From a checkpoint of a small transformer trained on Wikipedia: 13.8M parameters, rotary positions.
Each number is 128 + 32 x the weight over its row's rms, rounded and kept within 0 to 255. Layers, rows and columns count from 0. Numbers have three digits each. The size before them is the row's rms in percent of the matrix's.

# q: layer 8 attention query, 256x256, rms 0.0718, rows 0-255, columns 32-63
# k: layer 8 attention key, 64x256, rms 0.0628, rows 0-63, columns 32-63
# v: layer 8 attention value, 64x256, rms 0.0764, rows 0-7, columns 32-63
# o: layer 8 attention output (transposed), 256x256, rms 0.0762, rows 0-7,64-71,128-135,192-199, columns 32-63
q0 114:151106131095105138111092119087106137148121165105149195103131169160109095146143146089178098159156
q64 026:168142114135159158091136123083107150150206102136106116129153066127078179145113080057121129201167
q128 118:132106165063115148096103109124109139157096144116126192106126143149138115124120173083197097145176
q192 233:125093150105147144132058128075114123129096166115133172135163165136135094159149180090142118131151
k0 066:098098083189182135120108097137191097159128102156142138079136132164142190072130098129103170050098
q1 115:070159154165177100117141145128157132104109079135105080132105098098165113112126105129125147108116
q65 050:127094159118113100135143127158133182082065185142199120194124134094173064137118145157133076108109
q129 073:083153119192096099136123125150118112093123082126102079141164087098088101120136115115112136083104
q193 172:122137118172108123111237130171169116132151081117134052127109095138149128109078093161133113116111
k1 074:106120119094083148121154097158090107132176128174184139128114116082104147123106156161128154154162
q2 111:136129084062107164143088155101098129129120160083160160127117166101145121135116157098156072161159
q66 052:134138134096128153095114142103128094157113137063160136075139072147135111112171100094138157156142
q130 104:092135124047145176102095129123088127128100130057201158142121168084168099144135162114169107142128
q194 095:119118137086103164164087125093106125130144182150137187152158199085108120190145203101143140154179
k2 074:107125180163227057066136121172147159147094095104032130171123113194186068136117118108134114079084
q3 107:110113169199167095101138080122188153121133147132114131110167158160089164151172128188091194070120
q67 091:128161182156116119131161094153149049085148135130096141145123134162116134056146094100099116133125
q131 091:086139116154111141092164071125184071163162136098128143091139106135129065151142150152119169097139
q195 088:109122201169183135106092161125139169108105163114129088123189192151126153126119145115123082103116
k3 092:152101131099090107225121107139057143175115099143116165197211108103107108111092149154117081102159
q4 089:083170121189139081108139128128191131100122111153106162127091104178098094139181115164083173122158
q68 068:121132101177091132079187097211145064126106117148115113120146133180139138111105123130100139099103
q132 087:127143070159126075133226137159144114087117130111109121136130092117078152111091110130115131102159
q196 077:161105154122164114097176133151174081159118172097134137181124117180098178087171132131052165085141
k4 079:148096143127067135176155102127081162135084129143127142178167133085143177077107107163150106116157
q5 097:073178149166139111113133104122150125098118082153102149109117117165114130079172081125136189112105
q69 083:113185196125050108171160060170123137124085133166140094166144171189103104100145172084090141132097
q133 095:149156124164107083090175116167137125102094092170094115137105115154124116101094129128129184114130
q197 091:110151126175150112089164116131160162071136090135115097124158102136109148089124118121130128064118
k5 075:134134143165096089113158107202127068168140093128138109117086116141165104115097108152128109117129
q6 081:093092145136123154100130129118112102144134174146199149073118162128102080179216132130138113138127
q70 116:093165140108108185114139081161131172132079111179135092117137121142117112096101117125098158134083
q134 066:071097129101119139063125122144183112205108125109174088139098161059133136167098122132107104106161
q198 080:114131176105142100170101192105103133061076208131145148073110162073098134111206097157067109079107
k6 107:176087171145106092167128177093098091192132142105113157156146124135143153108122108170164108161093
q7 088:134148176040167159186113125160105140159116148077104122121112137076149146133134134147067082126118
q71 104:125096144111144111147084156071151111144153161046093163138133124073145083158176127166134118130128
q135 091:133135127086155188140064173063154173170114139061130147112162185137124111148168149164121061209148
q199 107:161109155104150127112089188087090138117129180066115133141147134123126080139179138131138142157138
k7 081:119131100091148160135086122074167193159132114162099157098092072105128151163144166067109151155147
q8 076:086095126132156089076116111092092082100127126110169122101100140174102082110177106093132152126134
q72 115:079118113106121158110168101209129153161103102178157113085106106131118160119065124096130122105139
q136 065:125104137160169086071081181127121064137137108112178123109085107081121129088119150133133132102161
q200 068:117189140125184117168081113102104168071087141131128145102141140106098127128142170147122149139203
k8 095:093098135198097097160139145190185041101173122129124150181110157083138113109093153187177094147111
q9 089:088076101182060093130103112094170131087110098134090155154164155132178092137165163086120156143080
q73 122:098133146108139132094146103157138110168077102169152136046057077146137143096114080098167099147165
q137 079:108155159115141122128120058113093070178129139111187140142078104067129098102189106115144125105089
q201 098:094135136109116143184038139072162123080099171143105147106131120137137146146129145067149072165128
k9 086:126129132165079080180115150164108074095168125135124123121152187087120142116098159204161113111121
q10 097:193145177081098119116090078143134168089124113102203152149092148064122081168116123182091076190128
q74 107:115113145166126069164089147107068082082095119137113143156143171114156122108113169150140129146087
q138 084:171121090133075147169123115149129141176120129117171156147146129175157092161117176124134073166116
q202 089:144109141097102126102068148192142140124137116186107130187194151110133083139166141145143161143118
k10 095:117145166094173135106188138113173185127135123106084093134112157084115163148083156078084101127168
q11 069:046095177127077145111121135113121127112084137129107099140136129142131132130149164051118137114101
q75 100:140201150103144155105142155154095184142098124129133141076070102102138170129173086131125175139138
q139 064:103110166136120135091131110134127130144118143131120183079097109125105117108132087062133112151102
q203 060:122148134129124166142125136051139166094113177148112106157142175100180078122151172097133091125176
k11 144:119126124179091074157120116188138067103141114123157124170159101073114146101112101160146115116138
q12 175:089170117167123101114172116155167159110123081136111110119134106125125132080098080158112175057122
q76 112:118114130178118074124160097154175087045128111172160117110087142120135146100084135132150135122100
q140 161:146113071182109086124203116164159143089150098152114093133133084136106173099111113149085162109110
q204 245:131149110182123107125213098161155145152144087155120091124127099133105124086106085142115142081127
k12 049:150128184115127130114076179140114112140099130110090122167143166154152073163107149108141062164111
q13 070:120176133096081152119169112178124096144143096120179137083144104105089162128108073122080100138128
q77 081:087190142101150162119183092131118197207165123101134107137108070150119153133175094143147150135177
q141 067:108134143139125173120112154116114126121076135140154149138116116107115087150157085137068155118120
q205 087:137140173157077084182182132189149163178138098135101144109140082107111131133092124138117175114131
k13 183:132091151094152135125078169092113077130113143112114158134134177153115092155143171113167097137127
q14 107:123160093088120087125110129123136115090102130175141138119102136077177159094125135189177110164109
q78 105:184177126105075133086116145116155074124118057161110140091135163090131141074125124126131130104167
q142 091:154166150150147150188093129177152091123085078163145187127089148121173191081115112178148111069166
q206 119:091187092075170163144119121096106154130172134193144155061112104130143120153131123160097117165136
k14 089:104126169115120132141154120127163049094146154117074086119102152142156109104199179159139059155114
q15 096:102125189167123105118103138148154094127184158119225140103102062168165120127171109086169135118152
q79 118:149141097117139111169096129125117048065080168098184113134135129113127157119172184148111159142127
q143 089:070123179121131138065128155148106128171052141135194103133122121151144155115135118138106144137132
q207 109:122101174171093177132132188120126151142111083100189195120116078146136075166191159106081141083127
k15 095:126143133068048238141108127152099132166127133091096098087139164185122089147102102112084161094121
q16 102:108131085167081109086143110183090074174114123115107121131153143071115209139085162096132109100159
q80 111:069185140123123135101115166157109157134122119105112106139145119073160151150159097174134164119133
q144 088:087123097118116135098141165144102125134064156145159085119109186137154163171111059044154078146130
q208 091:123132088116117108117141139139138166126080119114079106124155144047168109173074152160156134091115
k16 095:106126124145141100169132145134144113149101170128130125162116139052113132175162201143123097115129
q17 105:136148143123136175126121144102102114083120083120120039114119145110170119175104127113106106156182
q81 094:153227095112081136136091136153098221162118095113138122084114178130142093111107134110107149097139
q145 097:138214126126146105123074137157120181045088104137089103146133175074145106152130120118136166152126
q209 093:170138110126149072118110123092169070151168067164083141133126161106145157186104068169142081168165
k17 091:088126133085176137170090123163097087114120085124134189109086102067108138044147158171183150167110
q18 100:145140106098117207192147094097119119110143101159166055137068138155181135097061176135113091133112
q82 109:110156086123108109121151105126115133157144168121143190215120167127130098130144163092103118133119
q146 102:083157104103124127151142129155090116096163096146117101135069179085093121063115151107128182071116
q210 095:113068140169165143158138131192182127114185113181116078160075177195179160144087176106174090178127
k18 100:144169125044128164099126099154111086117114121099113111088170136076128163121209147200121172112125
q19 109:152122187134071171091129153138114106118100184108067094140138148117098119134161183163098126210080
q83 106:074144221110130167096133122165141225191134128149115113127147135111125116133137090116106161123117
q147 074:117101129119152141160139107097125135149158134116113076095145083107083152113180154159063160110138
q211 110:142161114125104178097171112124122134166137133101087164109102171061114102096086108130162155178084
k19 096:092048175143181012193096162116163120108153125120164156172098118100125112167160106189198132111126
q20 098:183151079136120069130152053132110136121112057160113129124186128097180123127115126169128159098113
q84 110:093129120094071176109114127189105183255093131152136116125122088121120099133119052116068116094137
q148 088:114148136132156096120082135169088098140096080090142128143117158119150189121096161127148141146185
q212 096:116097099117129134134157124159169158109133089208114146124111108097139106100103119115114124142197
k20 093:122079105177164085148116161148180089139090096113056136189063134124150154074180137103182069233113
q21 103:063100149133175095141125098084152190098131104128109149109093123065229113058100136112160127068053
q85 098:063146151147126083160101083142107077118093113083133161110055115137120099120186105136174047196164
q149 093:132122115117148140144124081129139121157140066130088163144147136183117121105141143123155099100146
q213 099:174176115109163135173120143137170112088072125133130176128108116162175172109138162172067076108147
k21 097:191170126106094182050092092154124119107132191105140092059164125137061110156109120076133196085148
q22 100:194110088179113136123103119099117165147204069130160145197163150185164154159076186147184167109094
q86 095:142109140142175134095130121203149078150113135100118177126114047137154145138203147109145101127151
q150 098:181081147139198109179141114148111139132162169131153164116159061123111135151081155193159123115039
q214 113:169150156159112164149079148103074159155146121190138182140062098163077182135119112147117113117131
k22 097:166163095142135122082142090124165122064101141072124088099179181143070102171171124110118142161123
q23 098:118157065133025124143135153113115139090138064105133162157125096109135120155123165051104134114149
q87 100:112129086147094028181046127099118069096072125099093140115127129074138148106132068151147149120100
q151 092:138156065145092155136181118120133140078123099153106111172083119045148149072136131105123127190057
q215 107:131145094157090113126118103101116146099149107146104100147134065183087116207126102134141104131154
k23 094:101145137121154196121104166168113085125153117151137175073120156111145131067133168143072134133103
q24 087:153083178084134143130126098126102128141094158100110169094116119136109146135126171088164123121172
q88 031:109168066175123128187123097176097135200156081127108144139108109165158098129172049144194109126092
q152 056:095174067209117125156128129124140109126138097139147095136144098080121164145093101168117179088068
q216 207:124111163086117139135047141095108137117104172110126143134162166109132124153143173116137111140148
k24 172:127090154123156135123070159084122101141095146103109144137145171158137085151123159104155084122131
q25 069:134148088116125146180063211090108128129142143146144114169100175124165124121143084125128071194105
q89 045:138138110083142143072109163061109187103101201107127111126138125074095135122158174114074159120168
q153 094:167168144070160154121074152087103156163140179113160119147138170112143104125144176094107078156132
q217 084:129110109167150156100203091162146128165148093159129146117092132158118104066157083130122152125131
k25 088:113121108190154070099178090200166090132133093142106105147121084106159104134087084160099173093135
q26 080:185035105125107119176156116087122073127123117137142169138136099117097170127112201140113179104148
q90 070:131102114161116101117093125168111039132184122153128130118125117179166154128114095136146144133136
q154 081:167077140154089135159214134180167068099127123146116144112065046122149204107119069104117151135159
q218 120:125135122100116142172036111115115124097098169124120147141123131142119158136170158130144121153138
k26 083:107101122069139195167089159119091130128117166120131110135134180165124129154148141125140078166104
q27 090:161148143162091103135118128140199152058095104130057141151132148123163118074098133121142145113080
q91 101:152187132086134147150111140059116165111137167115146104161166141102072140145206168115096131129161
q155 086:115166130179097141120070105138127118084136122130135105113131104092133137114153185071108157060085
q219 101:138192149162128126097135132118160129113143152143107088078088157171138110101126150121155139123086
k27 091:085110142172109156136129097162138054122114120142119110083100115124124113107107119104109159117194
q28 088:108164118168094168079142119107124125108184136136110089130142174162072123130165076082112133116144
q92 086:091184171127068118122143095109127142063106154108116149159122130156066112121137188080107104155120
q156 089:096187120141125106089077046081137113069149119143136145156166176099099096129132142172087160112098
q220 103:126118146171142138102196111123144127119189116149118115073099156112055159118106130117150124094123
k28 074:088139164144066086129114132255110130179078095111079099138130103142208130066090116130093134104098
q29 083:124107103114111123107121133130137131070157156110132131133153112141097089117176184123131125147114
q93 083:170157154097140130170118140068109201124108180074154119173163112091108099203182178113118080122129
q157 089:094095148099174134122088137076093141138109156098108115163185160121151083128184153114142072114108
q221 087:120126124084063145156080167086116155044108193106144160140177133064127135125106213089138120158152
k29 092:127145133134196182045111093106127122125197094146099103132073112150159036165076182052145134114092
q30 096:198121076164078143170059179088092112142195104133178175131188136115124152152168230173119154152158
q94 105:112152154169076128144158094162127078079129147114167111124132125152124145088076144101136067097131
q158 084:164169115124156174149044140150053082130134164122132107156087127093141114114158161118129169140140
q222 099:101146137152113139132059147113105186149136145081140128091132167130059136157136126080143149148103
k30 072:099129096115130098158102105118107058089100113144072116188117216152159085159130117126129090087135
q31 082:085173141111210139094094080144184159099086169142111170117077159148150126115089156176179129113113
q95 073:078101084132203136052131133179140114180149095141164112128086105092151185149192102160127174114128
q159 075:119148078154146075116191133160094123142099104105174081087083107188120149143123133206184114113157
q223 086:118161152123171132098091142127140131173085133167089121115154103174128113103139148125121114105093
k31 089:114088163143144042123172125158117143154101131119096119122142101086145125113087114141126125171121
q32 108:197133153127079144175134121101169154127093123125108147082157153105068173112092116113078159080089
q96 091:135115131172098093151155094136116078043093154156157113160135135151099090102090132141133106136092
q160 083:151119168146140159158158120147102110114183107128094124139152046124096137143122170168071135034169
q224 114:180159125167112148070192132137150148144148143187108091084127124198112171098090086138108139153134
k32 076:109172090095118148156084101143129134034147118164051093154134093103125134090063198119140145084131
q33 100:074133088147142103064136128112173149102131137107037135140101101157073095095175090125138176103099
q97 115:135106089178110104129137101117107087059156125157168121142164173166129099095094181132149107128105
q161 080:130124106121107129142251093159122148145110095126110096104094135231131095119129072157191128101142
q225 103:127153096149134135102135121138154114131155166113114076149152148184135134084074093138116124140097
k33 109:174203134129101157156138087170088220120119116130132139115193129120103112168131127081090152018101
q34 103:128073165127178088053130129133153141085132203124057115099100148158121081113129130184199102121086
q98 099:164136104104130095100127172101129068087126113077176152112145179180138136104134168136193140147163
q162 082:158120144110086144106120065120144144146119120121139090080113136217144159071180129120147162095097
q226 096:127149111214186132124083171085159149155156163121102101091146122174137138175137134152112113095113
k34 085:080139135121111197083111038106084130148129152126142060124178114102129050066123150115119120151146
q35 100:053152144130127112094130116132186092089124125144089145132098132108096133119150106132130131086106
q99 120:133146133135136127088177123172111145134102113189166090107105166162125121100120150130114151130113
q163 096:169108104157165109092169080180122104143125152182166117101060122144118130079135116171169157087134
q227 105:128171122126133123137188111151178125147119102151093089102124106140133159081100083111117088133128
k35 065:100085151131095109181106148132135128130159154133088110152175158072130095144045163172209088142113
q36 066:149106147159136160157180094112175094130153056158121098171139116157132139156055149167147145132118
q100 085:147110121199164085167117110072119065065158133106121118137098128126139156115112139172188081158122
q164 060:121131051137097139172147096129158075103155100147122095126060070119145105120161115115117151162101
q228 071:206085159114088094143174131163152070212140114134119140098098102185092101105110072156147173152087
k36 257:144123140089144173101097128059115145137114147133108123115155171166135111143140158088120118143127
q37 125:136115153022187120132075109088080156138104173128102138126106135142119055151085164096169098112114
q101 107:122081124113105132162083173084132130099107146121100163146135167122127097158137134135125099153118
q165 110:127138183082125145133087153076128149111142139128136175103137205166131105132113194060191075149164
q229 201:124096141076158151109043148080124124092134155139108124149149175136150111161122169100144104144152
k37 065:140171085130137146101155060141141172113173107168147110081077090135113134082132087124091162110112
q38 096:156186147120171103076160124080109118116113056067133163103090121147081175084116135187094093122143
q102 092:124095157130079131151160126102166132013171133126144179168113162113104129157137168140156128141109
q166 078:096078075109092110134165152085121105116160113119142161177106152159132111157111151133148087170111
q230 098:098138173106143046118173106191115107097188117130137104147238131146044090120161110117047098101137
k38 090:134123089106189116178109120142148131166129159119143092149144174155131123180107168105114112086108
q39 104:205078127141084139120145130172069109099121092067113126115103120186132134151146142073116131083104
q103 096:123138111129092096077079115193118085134124075131087167098102132086157172108105116104139137147131
q167 087:117092155138175104074065111144080133186194141124162093137087127064114158192131102167146147143129
q231 114:115181108099080109137085122112133125112058094107153099122045145102089070114133136092108093139141
k39 098:009107127170171114122138115196212078117167191110153157097186128092092158096163135137181155130141
q40 111:192147152125095170094133133146076127162151121112197115105140155189162103089105169112140065164109
q104 099:147121164094060155133131140099122231169099120139133127148134080083086083167102149100068134141093
q168 090:150081159143143145114055117089098150104039128123129135107159182119154125093127167156137097142168
q232 096:122151102158134157126138117095125143160140124056175116148140183102184109132095130103114121152113
k40 100:091121112151173103151162144183109106153106095116100140112130128152097128133124149173187101154152
q41 091:152125096116093170080191171180128080121164119099181160059133142159128106168119073135099119150173
q105 102:223162073144121102161089164099066145175130115130166114119202169105153136150182153161022118137096
q169 094:155147118165134126127153168128089104078121140131150073117081171202206140112127077141130113117179
q233 093:161075101152090164108136114135125131149113116115129137129137069134121139103098117097166150129171
k41 092:155168172098132152145203131156146166116152099139121149157139153131107130065097144098163135186101
q42 112:161123093123124128120171147094139148178126119148163131101150157157108136147155114116155142101044
q106 105:053164175104105120102140106117143152102137093088108111087051111112125128110130099134163102140130
q170 082:140181136095108086090166150114143110116159119112126103095129129074124103139166122160123122100091
q234 106:068196145077117095131145165153123093106173077149146152141103120154145094098139126136140078112152
k42 097:149085210116151086171061133119123136056137139148074118169199136067135100125113173132172115177091
q43 100:178157105146152067054082183129119175110084141143129148085102109098063055139104176158131121054150
q107 114:123138127136143114155117126138135117134129097128126124140157136147086117131140068154120102145096
q171 091:132066145176117098167111133073140169159068091111160155122173157214099094139169154135129154099140
q235 102:171095137156131148135093089115157122145134145072138155129083093114169150142111157098156187047126
k43 100:177121105116092102150121152098129166129143161136098088117134102093161100169069160109117109175108
q44 101:092059115169154109116119186123163122085132079163111152114172128097105130131109127133103186024219
q108 099:098083147160183155132151085131149115193156117119132152183149142139150103120196120120118151132142
q172 089:142088157121135141122186093187128105136132106124128131083110092108085140125120113154149138085133
q236 092:179065039141085109160160167116169117144100140139126157091074134111107144113129117134177116055098
k44 093:114118144105098143120144107041134133116094186109141166118061082129144083109152080093086121128105
q45 102:126130078182119187168165092183086138130076092160118083157123136138131134126153103121109151146145
q109 093:109096188144179083138104095093206129061144136192095098131097120085132140103106074191163176113123
q173 093:077069152191139104195117110132111117123108176134151122138168115071108140104097118158152120091089
q237 096:107136135108080181073156049111141147106141170093202177146095140124156069113165138142175127136198
k45 094:091075130160122154140166153105124127154110139119178066094134103093163108082140114153091154151137
q46 102:097173145101089193097163192148149087094140110053123144113079137155123127152229144127106146135108
q110 096:124136151148054109128104073109118140145116125143132118162122155126104055114171106164159134066093
q174 088:147107119143089166125160115154094093122131123156090169094145125185055134158142174126085141117140
q238 102:125125114111123113114096122168139144097098102144120099098136202142110097176119164125093170095194
k46 095:111108130173118111132126180145104124085182181139196084136185064113135143164099112101140115113107
q47 110:130096158128122126160176114127109115180160127110111138119111114116155242133117096131110142101116
q111 105:150138172105118092138100125138100126157105139079135109057092106148177147112103088146145079088136
q175 092:178111085145115139178144109105100124186158110133097146135147029133158150137175091187166091115159
q239 101:217131115087184081159134113150151101106129169091163091208103042215133130119161084145128079143143
k47 096:151106063169123156141108148100189137057098174197115134055098129128097144137078110134160057139111
q48 103:208194110132111080138163144115166110076155104150158209112142111160102101109114142158103142119089
q112 102:063083140114104188067197126161159131180149086115168149099113087173097120148116105124107119176147
q176 091:127115143191038167113165162112140102066124129147124142053198090184101096176160171125091140169165
q240 100:171145165131100133122114110139086131102154084104162128095131100152122200089136190099122128076149
k48 098:141129125166089099135133165164140145124173080121135089109113100107150104138080087157132127112098
q49 108:123109111125117141025116158123119107159119147159163153160083104150099072161161150163083137149174
q113 098:097124123115169056144079092174086090079122152101137092120112126090076145148165136152196088093138
q177 087:065150131060178110168160101102117104232143172128122189196124122143082127116152140121139086174124
q241 108:075154089039175169133177176106110113128146144127153105151122151083122127109148102163120166128139
k49 095:169133141136084142150102108160134155124114152186127154168111185124138173067171153118153112122195
q50 097:133131102118044113140090106152165138167158200105093027179146103100103158116198136053127146128117
q114 099:144132086115130055181119112137095105079172123102150128131157135117150116082115170153148159102110
q178 088:134080142101153115114126148120147114091140134128070125105144158128132185133161061098123120142164
q242 109:144148115147097114153065115118131141095163203121126103103168084053126122171107144149101171165115
k50 094:145182167140164152120136148210099119121107079115109196121087134104099126131160130112157158074201
q51 107:194135119119093132194080115118140142094167120138219083146101119131123122136153108123047153146109
q115 102:157196172109145102150093132133084101096087176113136111155128085112099143118180141146090140112117
q179 094:143114137129161180098101096142082131194118131082147200184111182175146152093155152110098149117142
q243 101:180168133130138163198144126118115135113183132125128167152084070086171173142145209130093168148129
k51 096:120110123109093117107120153151177129130096110136076155128088150097155084162115130133168122163142
q52 110:078173116081145126139122159133102138127056101091081147180093151131181136131095136081116103179122
q116 095:096148098133120109075065102140129126103105110154099150097081097043139164115191098127192154138119
q180 096:094206111144142160137114111077093136151148121121137147115024140139103126114163154078142102173072
q244 112:045148118132186145134097148127119144131157019152115142175162139154132076158077139101076070157198
k52 099:128153141169158100133107129138110106078124202188124104122119177147136130154149182082166125144084
q53 099:120108142132138129137142123108154106112065106119141095142146202148171100102113124105156100082089
q117 108:080183180093154154102104127139101191170062105118082138121094082102126147118140018150147131113115
q181 078:083102132211126100120123138126126105140134110164141155180195119092127104131171125086149129147070
q245 090:077145079108135151130168082132161130085085115144139108118089108102142086120091133182166101156112
k53 087:154100110183154052112104191083152089132144109180127172141114106131104153133141136151159128179145
q54 106:150094122089182140120174179071092165120190122106158154123143087176146117100162097150129102076082
q118 086:100146071156120116099148118098092154104145080137119170193160109181085070145115200068142126089067
q182 096:069120137070029165079142129066114180149140128118146116198112173102166124125061117116171137138103
q246 108:121174157176193124104106127183132161067096079079115116115124124117144175099119118177077140163171
k54 096:134086138071138148080131163086084134134095188148204132162139169120086161154137085155113125181061
q55 109:126173094095102140156110095136091099094092153142114099156068045122136108117151118099129129148161
q119 106:099058162115119158103133131117136123104070189073110118169113095083083112105194127172133104053131
q183 088:112148114118084125099111117113157126105106114093130121120133142125112155100117125072128130101144
q247 106:085137141086119144137199103146116080174175131165091091147145134117144112169154181071114125124127
k55 104:096188112129072125129121147134156140145114144139186165156084133130150096110105138092182062147136
q56 097:168122188075109137145150086123101125134143171120187059131118117143142098170115125180137103129139
q120 107:152149115124169097207157148089114099031101120120166129088107112131125121083118151150156106063124
q184 087:089061160107151158143133139131125117166124132158160115142130127219131186095123117153139112107141
q248 101:158135143107066123171118181088098126134132120090125108151128069143176097101130140150090206103153
k56 096:207125124087128135066157102126138145175158141131160091096148145176098126100052108089120131137099
q57 106:112125104125122143093150072159115099106104143117138077125068147123107144109145157101146096099141
q121 098:142164125146188100176116123131106087132118106140102125208142182102133110111181146174120152127063
q185 087:109154126167175082150145129192155101108083116113117166173074164161140128092160137141154133130128
q249 108:126165132072082172112176134114147099112148088191127148066115119126111151104143170178154137124140
k57 094:037097148136126088147120137128137128154143166119167156121087151104139163140116081127155127157151
q58 101:133140144111147124071138139151167094091122159110103056167131100143140102112090104106127056139162
q122 089:185150171091096195111171088131137183141136194109118129183095120139138138157168154134099090134122
q186 089:125121147096154110097133115154112140130083155112146172129149107126138085119181134134118124075149
q250 103:198151106178149135111108121077145120135168163123127079143087140115181112139163196084098132124108
k58 093:090107161139077141171130146133072121102074122074160166137175119094089135153094147159135126087132
q59 109:139151096191089104089130169125142110067158075146101124114181082059174121138157210170129127137057
q123 099:146076098155150090108101163164123066013126146135137100115177153105145182134090180108128108112134
q187 087:122178101122089118141150132127131116106140063135069095117121141092150171050149125077045134142113
q251 105:087133120137187116118092097152202112113123119097107136143140087158143126118145197118145102105078
k59 093:133166144016140133151136125099134154247184099113127072158138119114137085090169115112113154109151
q60 094:123086177090105134091110141146111082144212207097158127095148114128170112096125152126134084173096
q124 107:114189147073125173113126159153140192202118099100119081107127087082142129161173134094100122123136
q188 076:116089106148168119154076175124115118099051149134161105105116162104095147074140119064217136141143
q252 093:172088117132136132114169177159161180167176145079171115117075080102138114107111129168118137115097
k60 086:107092159146052105115141151132147100128126135146071126100118168141107156172074107176151125176122
q61 107:150149109166099108124150120151130125168056144123118172117108112121127119106117194129103174135115
q125 094:108182113085097157124117153140124187149098094068128122135133135106173154184040089093108106123172
q189 085:138112088104123131118144152118095114121140137118125151112121075147156185138079131160105118081175
q253 120:195122145096078081102170151219106167184085127111097163139144140095175091126104113166101130129154
k61 099:124163164128187169158200070095129124104154205089118135126128117173063172171168178124138091099089
q62 097:112157120125109099152115218127187123094113114190122111111117115166190128185173084167097123132143
q126 107:180166159113082109146155111105105183200144109175118116106153088151136125123147110144047133127103
q190 082:126153114111101171123081220126093112129113092129129115123084141132143092140146104095139130084139
q254 092:121141143138128079133089142095168122115079146089099175092103079186132150135210116128083136122117
k62 089:153110135158104152157111174088084113107162092117116140147118163114150177136164132125150090134126
q63 106:132155114153073095093139173053144124102112193118125164135159067083100099141138155144096144160118
q127 101:140162128079076203093110155142115207215180123179138074119172108163129136182133156112054119105169
q191 082:140188119170133079139110143138089102057107170149159137144135138096150097170115116171167092114159
q255 111:104109113141069119086179127143112146165163120148110126123099064104114152089173137079130172109051
k63 099:081084161084184096206097177117144166159148106059094121182111132089090151132114095169124117190135
v0 100:061149195154156144134079123131202106198181131139126079127108172151194166076189141149151131070186
o0 090:119158106182169084155102107175149110105161100166180108182106104185133105133176047120122137116091
o64 094:152149123108114095109160119133103126136124148091119119109116098080133121079126068150113077152148
o128 090:115143143133108108076140120172122142111092132154145075154100096167204120128101111149128136156086
o192 119:130162101205204128137114107096117129071174057149156061129105119159140101121176083099101141080099
v1 104:114064107134126134169132122115069137171123071060156182145089120162135147139115137096141098142116
o1 096:091064144153119194107113148098113082166128136150138209145102123105130126109096125094146080156129
o65 091:167173088106176116118126096139119109105133170085138136161118091153102094142141119132126134089128
o129 098:184089152113121111112131124168101124113202137188154136150119101077120134141089088096102097103112
o193 131:082091149163120208113072182088111103170157132146167169136106091178112105139077115097121150142146
v2 104:167142080122182133142121116122115126112145185102125116116062148144116155113180186100117119136093
o2 088:130090131156173194097141112148125124146136102123124137133128100153148099064160147097151129140102
o66 092:143130112106109171125091168123121103075081119149105114142080126127112143153069141137135215141123
o130 105:160048182153082134058051122110160114116110108120106131115138147145198158092137141136169157085124
o194 125:121090156164184187134152117177114116105144121107158100125131137167115113108119101100115109153100
v3 112:134153114159123160154132138087162174097083134113185189106148132063179120136150136099088130174188
o3 079:105157132113108112119186133125135100101160117108118078113131183135145130086160130135120212128112
o67 083:137113190145134124120172141116108124133140150124090136139095110106124104174115175171139142101125
o131 116:150123126148126153081187196153101138098136098139102122105070134148090119136096096099093146162154
o195 131:137178084158082088162191133116141142112151154122126089114150145164170084095180132131105217125123
v4 097:114158115147113168180078158140124129098155093166118100199188127116156103213125146067118118101076
o4 087:160113130081137151089148141147111130113086144154094104153174114117129112113124173156146119173113
o68 088:121132131169122133067101134164075089175158108104126148132208090120202146110101107159086142151147
o132 091:147102148182160148063068095116083125070111125112126184152122126105121127149101119084153082160170
o196 134:128105143071127080149140119129084133134141150167103080151143121127149158106125147113132147149123
v5 094:170189198137183155103142099106087128105114151131120146135145207142109089098189181122099133154152
o5 087:147137093099125183170105122180145085136067189142182080133134125100125158140169124137080145143157
o69 089:151135125157134109126077141093101152095109125145139106183132201078151153165121137118121188123109
o133 097:164135144103129109120095130121110097129133124133208116104089171084163123146120093185146179126145
o197 114:151158094105130177141106139169112116113065165088188109128175154101121210145162107086090122176178
v6 099:167047081142143124132106169156114126106106124153134153138085116145111196062140148154152152103105
o6 094:095184188110118150138145091130130137137142125141098126183096140096193128066134138168183100140090
o70 086:105121111169124133104110162116124160104089099146121151156096141139109163171138156100101149168138
o134 102:047153100142111156158110077139135155139106120111133170150074146100208128077147104158124094183148
o198 119:124217179111057109131148116177148119115131111127124121125099116095164141076113125201188098099085
v7 102:165095115119098157117130145132139114061151083132098135138147088097059103093152161123132176150155
o7 084:061234142126163145065133139125098122130174168158089138123095126159083124106068135054137113107101
o71 106:110124108143147120112154175166146061123201127062134178108135118132173104063097071190156213123135
o135 090:113134095194080163107063136135080101076132141098156119118154151142136103104127083152133101160163
o199 127:027219142138171113059146151119106109148173179170091156158101175145091153112020154104116121138123